From a checkpoint of a small transformer trained on Wikipedia.
Size: 8 layers, 12 heads of 64, vocabulary 14066.
Architecture: rotary positions, no biases in attention or MLP, untied embeddings.
Training: 1162M tokens, 9106 steps.
Each number is 200 + 20 x the weight over its row's rms, rounded and kept within 0 to 999. Layers, rows and columns count from 0. The size before them is the row's rms in percent of the matrix's.

# layer 2 MLP gate, 1536x768, rms 0.0764, rows 282-349, columns 432-479
095,202,217,186,173,199,203,170,236,213,222,215,185,224,210,215,176,167,214,196,175,240,233,197,214,206,225,196,201,153,178,191,178,174,172,210,199,227,173,176,179,234,187,160,193,247,202,156,185
105,202,191,212,216,210,214,193,173,196,263,179,219,181,203,219,190,182,209,207,212,215,206,197,222,189,158,193,186,181,228,170,165,180,239,195,198,222,201,225,226,197,184,178,170,213,221,233,163
122,192,183,187,213,179,204,178,184,235,217,230,180,201,210,211,205,220,153,226,182,178,195,179,234,167,208,196,187,229,204,201,153,208,182,163,233,209,193,188,224,199,203,197,203,181,193,191,192
104,217,223,229,159,210,204,201,217,185,227,218,221,182,167,198,184,201,216,212,213,178,170,178,198,180,198,184,201,199,228,224,192,214,189,209,215,227,144,191,175,216,195,195,182,208,183,221,208
096,194,172,210,232,189,167,212,185,214,209,192,202,213,203,218,203,188,170,166,225,181,208,179,197,203,213,197,206,223,201,175,191,202,216,218,246,244,195,193,238,196,185,194,235,204,127,191,199
095,200,181,167,198,176,198,209,189,191,207,213,195,188,201,185,222,176,200,194,216,195,193,205,196,158,217,241,211,190,169,190,207,193,191,172,207,221,188,183,190,165,185,221,214,209,169,199,190
110,235,186,189,191,193,209,227,223,177,224,176,207,171,189,212,219,226,191,228,190,198,184,189,222,190,175,238,171,158,170,199,229,179,199,211,168,202,198,232,175,193,190,223,222,215,199,174,147
105,199,166,225,188,177,228,211,187,188,196,219,192,181,206,229,169,160,217,238,244,239,205,196,212,219,211,214,192,211,194,204,181,210,214,217,203,196,195,183,221,207,213,187,168,227,203,208,155
106,206,224,213,171,191,191,171,190,210,209,183,214,205,182,233,255,181,173,194,177,184,186,170,167,202,186,218,193,195,215,216,180,218,203,240,206,206,182,226,212,227,184,214,214,182,204,217,175
098,243,139,193,212,206,184,192,188,220,224,201,181,209,244,212,179,184,160,208,222,209,231,187,183,156,206,226,221,205,219,178,200,187,245,183,204,181,211,178,217,178,167,191,194,195,210,208,182
101,191,237,199,205,228,168,185,208,173,213,169,184,226,217,219,226,140,199,201,156,225,176,220,201,195,195,229,188,201,179,187,204,201,187,206,204,198,199,276,203,215,199,191,221,221,185,207,195
097,182,191,209,212,200,199,190,155,194,200,181,252,203,196,174,207,229,206,187,185,195,198,192,217,183,182,230,177,201,193,173,207,195,189,224,207,189,194,206,192,195,203,168,210,173,192,196,171
108,187,204,219,180,179,198,212,202,147,210,175,193,194,207,218,191,246,188,201,213,162,203,175,212,159,210,227,208,233,178,172,171,239,164,188,202,217,163,194,195,198,216,232,150,179,219,227,178
101,202,189,170,184,197,188,222,173,176,216,183,196,199,201,208,173,209,200,179,162,160,200,206,225,203,167,210,233,167,202,244,223,170,183,181,214,207,209,211,198,220,216,203,175,243,217,190,158
104,195,178,216,209,166,182,225,208,208,213,195,212,240,223,216,191,161,185,207,194,227,161,195,204,206,207,185,164,181,183,147,176,234,196,214,196,213,184,226,187,193,198,193,217,203,177,203,153
097,226,204,180,231,223,188,184,203,214,222,173,195,193,179,190,221,198,201,241,219,191,197,195,195,211,221,217,197,177,188,174,224,198,204,199,178,212,196,175,171,191,217,197,194,197,196,201,159
103,205,192,198,191,209,209,194,182,207,227,232,195,176,176,187,188,181,179,191,199,141,185,165,201,216,224,207,234,204,182,204,230,183,241,180,188,176,214,196,177,205,156,193,230,238,210,198,192
100,206,190,195,201,208,205,153,170,197,204,160,197,220,165,177,193,194,213,221,158,183,216,184,196,188,198,192,190,188,187,187,191,195,192,194,197,166,247,193,205,173,226,169,196,181,219,189,198
101,168,225,216,224,207,241,217,177,221,190,177,212,185,180,231,204,211,188,204,197,203,178,207,182,227,203,180,240,199,189,198,213,223,176,178,177,203,206,196,216,196,174,228,218,194,193,177,166
100,194,222,190,183,175,219,190,206,221,203,223,234,191,220,200,185,226,193,218,217,199,180,199,204,193,154,213,198,173,204,196,210,222,200,195,183,209,220,178,199,207,185,199,230,209,177,255,181
100,198,186,217,202,246,198,185,217,222,188,192,225,205,180,167,191,191,212,192,204,201,198,200,225,182,193,203,178,185,173,193,190,201,178,209,218,198,181,221,182,214,211,182,187,196,220,197,239
103,181,187,164,162,235,191,171,210,192,211,172,212,162,204,184,200,185,191,196,178,188,177,201,205,203,224,204,229,204,175,224,189,199,211,208,250,194,215,200,185,204,180,181,218,197,191,212,218
092,187,201,186,211,202,201,166,215,159,201,187,183,223,215,172,215,177,156,214,180,180,187,216,192,202,201,188,199,192,188,186,190,220,209,215,191,200,177,237,193,210,225,214,242,212,232,178,191
102,186,162,184,194,216,178,211,198,169,202,200,196,196,167,224,224,221,165,220,193,199,197,209,166,202,200,160,178,187,189,236,240,184,237,224,222,177,207,210,171,179,191,186,232,195,185,226,171
100,216,161,198,204,218,159,190,212,168,202,206,227,191,200,186,209,214,192,188,189,211,204,200,196,194,171,192,170,197,212,212,203,172,189,176,214,179,164,178,179,216,196,225,194,196,196,198,231
096,207,216,175,221,193,190,206,218,214,182,185,204,202,191,204,168,172,180,170,222,183,190,190,159,143,183,169,189,206,210,220,203,184,155,198,192,172,210,195,200,182,223,227,193,180,204,188,185
104,145,224,204,206,198,180,172,197,191,259,185,151,182,224,225,251,211,211,174,180,220,179,162,180,200,236,195,239,209,214,200,176,210,191,187,190,163,200,203,236,206,187,209,197,183,217,197,177
097,181,213,229,147,179,214,181,211,193,156,178,189,213,167,190,192,169,190,176,193,200,218,230,233,223,228,173,211,194,220,188,221,208,210,241,193,215,226,235,190,208,194,239,257,208,221,207,183
108,215,201,165,192,217,209,216,182,173,211,218,222,181,192,177,211,201,214,214,163,230,202,204,196,205,185,201,259,197,181,206,212,188,239,187,206,169,182,185,206,182,191,220,232,213,248,209,215
102,223,226,190,170,184,178,211,183,180,183,219,230,187,206,192,194,190,170,191,223,243,207,208,172,207,191,238,186,191,198,212,155,198,179,170,211,215,220,225,192,189,202,213,189,225,201,203,223
103,191,228,195,190,232,193,193,199,157,209,203,227,191,189,227,184,173,201,170,186,219,181,202,214,171,186,219,170,158,183,180,193,198,182,174,236,206,207,202,190,199,199,209,215,172,221,212,201
099,152,218,240,213,219,205,180,203,208,192,186,177,224,214,218,230,198,217,227,182,213,234,190,214,191,207,181,219,199,201,187,193,178,175,201,207,184,195,202,205,208,176,192,216,215,203,220,232
096,158,196,212,214,188,213,205,170,198,241,208,206,196,200,227,200,209,197,219,227,228,202,198,210,229,185,205,216,216,251,211,176,196,211,164,217,196,208,182,202,207,217,194,240,191,205,213,227
093,136,232,197,150,217,215,197,245,207,171,221,224,214,185,192,190,223,233,196,234,197,200,182,177,180,202,173,200,209,190,186,201,176,208,182,188,184,257,209,220,217,185,206,224,210,185,231,185
099,177,194,200,188,192,169,242,198,185,209,192,176,177,172,213,177,204,176,201,207,193,179,175,190,159,198,204,181,219,204,190,182,191,217,194,213,175,215,180,212,191,180,194,242,198,204,205,204
122,194,206,173,173,216,218,159,192,177,178,191,222,181,212,199,192,219,174,198,184,230,196,229,221,169,179,220,172,177,240,202,182,190,206,165,206,217,229,221,219,171,179,218,220,220,221,223,160
096,197,171,220,196,168,211,222,194,221,207,182,216,202,201,194,208,245,181,226,198,195,200,185,212,211,239,134,220,199,219,215,224,184,215,188,180,199,205,186,191,232,182,221,205,212,184,201,206
107,203,210,233,227,222,199,217,220,182,217,213,209,212,219,225,205,172,185,203,213,186,243,165,216,188,225,204,165,235,211,191,228,203,218,231,223,195,235,203,192,201,192,198,238,214,226,193,193
090,212,220,177,186,153,204,215,159,205,208,221,199,195,187,196,200,215,199,200,216,186,188,188,186,181,191,171,197,197,261,190,185,211,204,224,189,207,195,183,207,210,204,202,213,192,192,190,201
104,206,222,186,225,205,199,196,191,203,177,197,200,227,211,207,211,168,200,215,196,192,218,170,197,192,178,225,202,195,191,235,229,200,207,217,214,203,201,173,174,211,211,201,188,227,224,183,221
099,207,224,191,177,247,233,235,192,203,230,216,196,186,186,167,185,206,192,166,183,167,210,247,200,173,161,192,190,186,194,215,209,212,179,209,204,177,203,183,194,191,197,198,217,177,237,219,173
088,178,165,181,166,161,158,253,194,159,195,200,189,218,163,182,170,204,212,205,210,185,203,213,242,215,234,207,201,210,198,223,222,207,177,225,242,185,208,198,196,174,222,200,188,232,195,200,197
103,191,172,215,200,197,177,198,235,168,179,242,209,194,157,189,222,181,193,185,190,196,227,177,217,224,174,244,170,212,185,192,215,215,189,228,190,192,251,213,208,202,199,207,196,216,200,200,198
101,193,198,211,235,220,211,188,214,209,184,198,179,210,198,194,185,178,173,237,193,231,250,222,212,218,201,215,242,217,197,208,204,214,200,210,178,201,213,158,196,187,224,178,191,188,196,213,212
098,201,157,188,199,217,191,220,221,183,178,222,218,202,177,206,160,221,200,227,173,256,234,171,224,223,207,221,197,188,210,232,184,212,182,178,171,190,176,193,217,186,192,200,198,192,157,178,191
103,200,208,218,204,182,200,159,226,193,222,217,218,192,219,160,240,181,212,173,186,185,192,201,193,195,186,223,205,192,214,200,211,175,163,206,198,230,216,239,217,219,197,219,178,180,198,221,217
095,191,220,223,189,153,189,242,179,179,182,214,207,199,186,224,193,184,205,203,209,200,169,188,160,193,217,186,179,224,189,226,186,219,189,172,191,198,189,186,172,179,206,215,185,222,221,198,216
102,201,210,222,207,200,207,193,187,207,225,211,182,209,204,199,193,213,190,195,184,211,178,191,201,166,210,192,171,219,209,223,183,188,184,199,210,207,184,228,200,205,215,226,221,189,197,185,192
106,224,209,172,188,210,243,204,201,197,189,189,196,198,205,216,168,185,192,216,196,195,192,221,187,180,197,211,221,219,182,198,188,192,192,217,209,217,184,202,205,231,225,202,212,195,190,169,188
096,217,214,183,223,242,148,223,175,204,199,198,195,201,205,212,200,181,188,201,156,222,213,193,182,181,231,181,194,207,212,223,209,242,219,206,209,178,244,193,215,186,180,176,211,170,210,175,199
097,168,200,241,194,205,164,233,202,189,227,230,206,175,226,190,174,217,199,215,225,200,202,208,210,221,188,190,167,226,178,208,202,178,160,183,187,187,224,214,238,209,224,200,171,239,217,184,208
098,184,189,210,221,163,223,183,239,240,216,216,210,184,197,226,173,157,185,207,206,154,210,228,195,185,239,199,171,179,166,180,192,208,152,213,204,192,198,190,229,189,198,192,225,200,221,226,195
102,171,210,201,168,199,194,213,189,202,214,226,196,175,190,199,194,222,211,179,201,180,198,191,194,202,213,161,223,217,192,193,190,222,186,179,212,217,207,188,184,194,184,214,180,206,203,210,199
097,188,191,209,207,202,194,193,217,173,213,153,216,188,183,181,200,223,238,195,208,224,222,225,176,160,201,210,173,180,197,252,213,198,214,203,202,191,231,175,225,209,195,163,222,179,168,186,186
098,190,219,203,195,206,200,176,168,191,203,203,207,195,203,189,184,189,179,186,192,213,193,220,202,202,195,231,152,206,209,186,165,206,210,219,215,217,207,232,195,212,193,217,196,213,198,175,213
097,198,227,222,189,198,218,206,217,203,199,196,215,207,182,189,206,225,206,159,188,240,187,235,174,201,210,196,198,210,190,197,204,213,237,178,151,197,218,168,174,186,220,169,177,233,181,175,221
102,214,202,201,190,194,213,165,189,186,214,159,163,213,193,197,198,202,205,186,210,194,215,198,208,195,182,165,209,218,207,208,171,233,203,191,165,188,196,200,182,179,215,251,179,199,213,204,215
103,191,228,203,229,232,243,233,218,212,190,206,190,218,181,205,158,214,179,211,204,183,194,196,224,214,180,193,188,211,226,202,224,190,193,192,188,192,192,206,200,197,221,260,195,166,193,235,228
105,202,169,226,198,174,233,184,219,198,205,226,181,164,261,228,209,176,180,204,225,174,211,189,192,191,176,179,195,164,239,168,203,229,193,202,202,225,187,174,202,211,188,199,228,213,217,174,184
091,209,225,228,190,226,214,183,189,216,205,208,170,204,220,209,216,162,206,215,190,205,192,226,186,183,211,222,181,242,186,226,168,214,217,190,201,191,184,220,187,172,201,182,204,191,197,224,225
092,207,199,202,193,208,201,181,200,173,196,214,177,208,221,197,214,204,186,234,179,228,164,207,195,199,178,235,225,163,183,234,222,200,199,195,206,191,197,215,174,212,204,211,205,203,221,220,184
096,188,193,195,162,205,217,195,185,189,192,187,196,176,224,203,216,202,178,206,185,193,170,197,231,211,172,174,177,204,203,198,200,196,191,179,208,202,210,253,193,216,211,185,232,168,191,214,211
096,180,213,208,203,185,237,213,179,191,178,221,193,194,199,197,225,226,181,200,206,187,195,198,194,142,174,168,202,184,219,220,147,207,159,218,217,206,194,175,197,179,195,189,197,226,253,208,193
100,171,188,196,199,192,195,177,169,173,198,270,184,217,219,207,198,226,216,203,207,196,175,223,184,189,233,213,199,228,197,210,201,204,165,201,194,224,220,215,256,172,203,203,184,245,198,199,212
107,195,205,182,177,200,208,230,214,191,235,199,200,222,186,212,206,230,202,234,215,213,188,172,177,191,206,197,207,239,231,238,211,159,191,201,190,174,193,209,215,224,178,204,220,198,167,175,212
104,164,190,216,151,190,173,222,177,179,228,225,242,226,204,207,221,219,195,192,189,216,189,229,209,190,196,202,210,193,208,213,224,173,208,217,190,236,231,169,199,212,201,197,174,217,171,185,175
096,200,205,235,193,188,202,157,184,182,195,179,211,191,178,202,238,180,197,211,170,194,210,226,184,179,204,183,177,180,208,231,190,223,205,204,214,225,177,247,227,172,210,163,203,235,197,203,173
105,200,194,229,190,205,207,208,197,221,174,212,203,213,212,185,199,196,213,210,194,218,218,204,198,183,209,174,192,221,169,198,186,193,178,206,171,188,199,165,194,184,200,206,190,213,221,166,229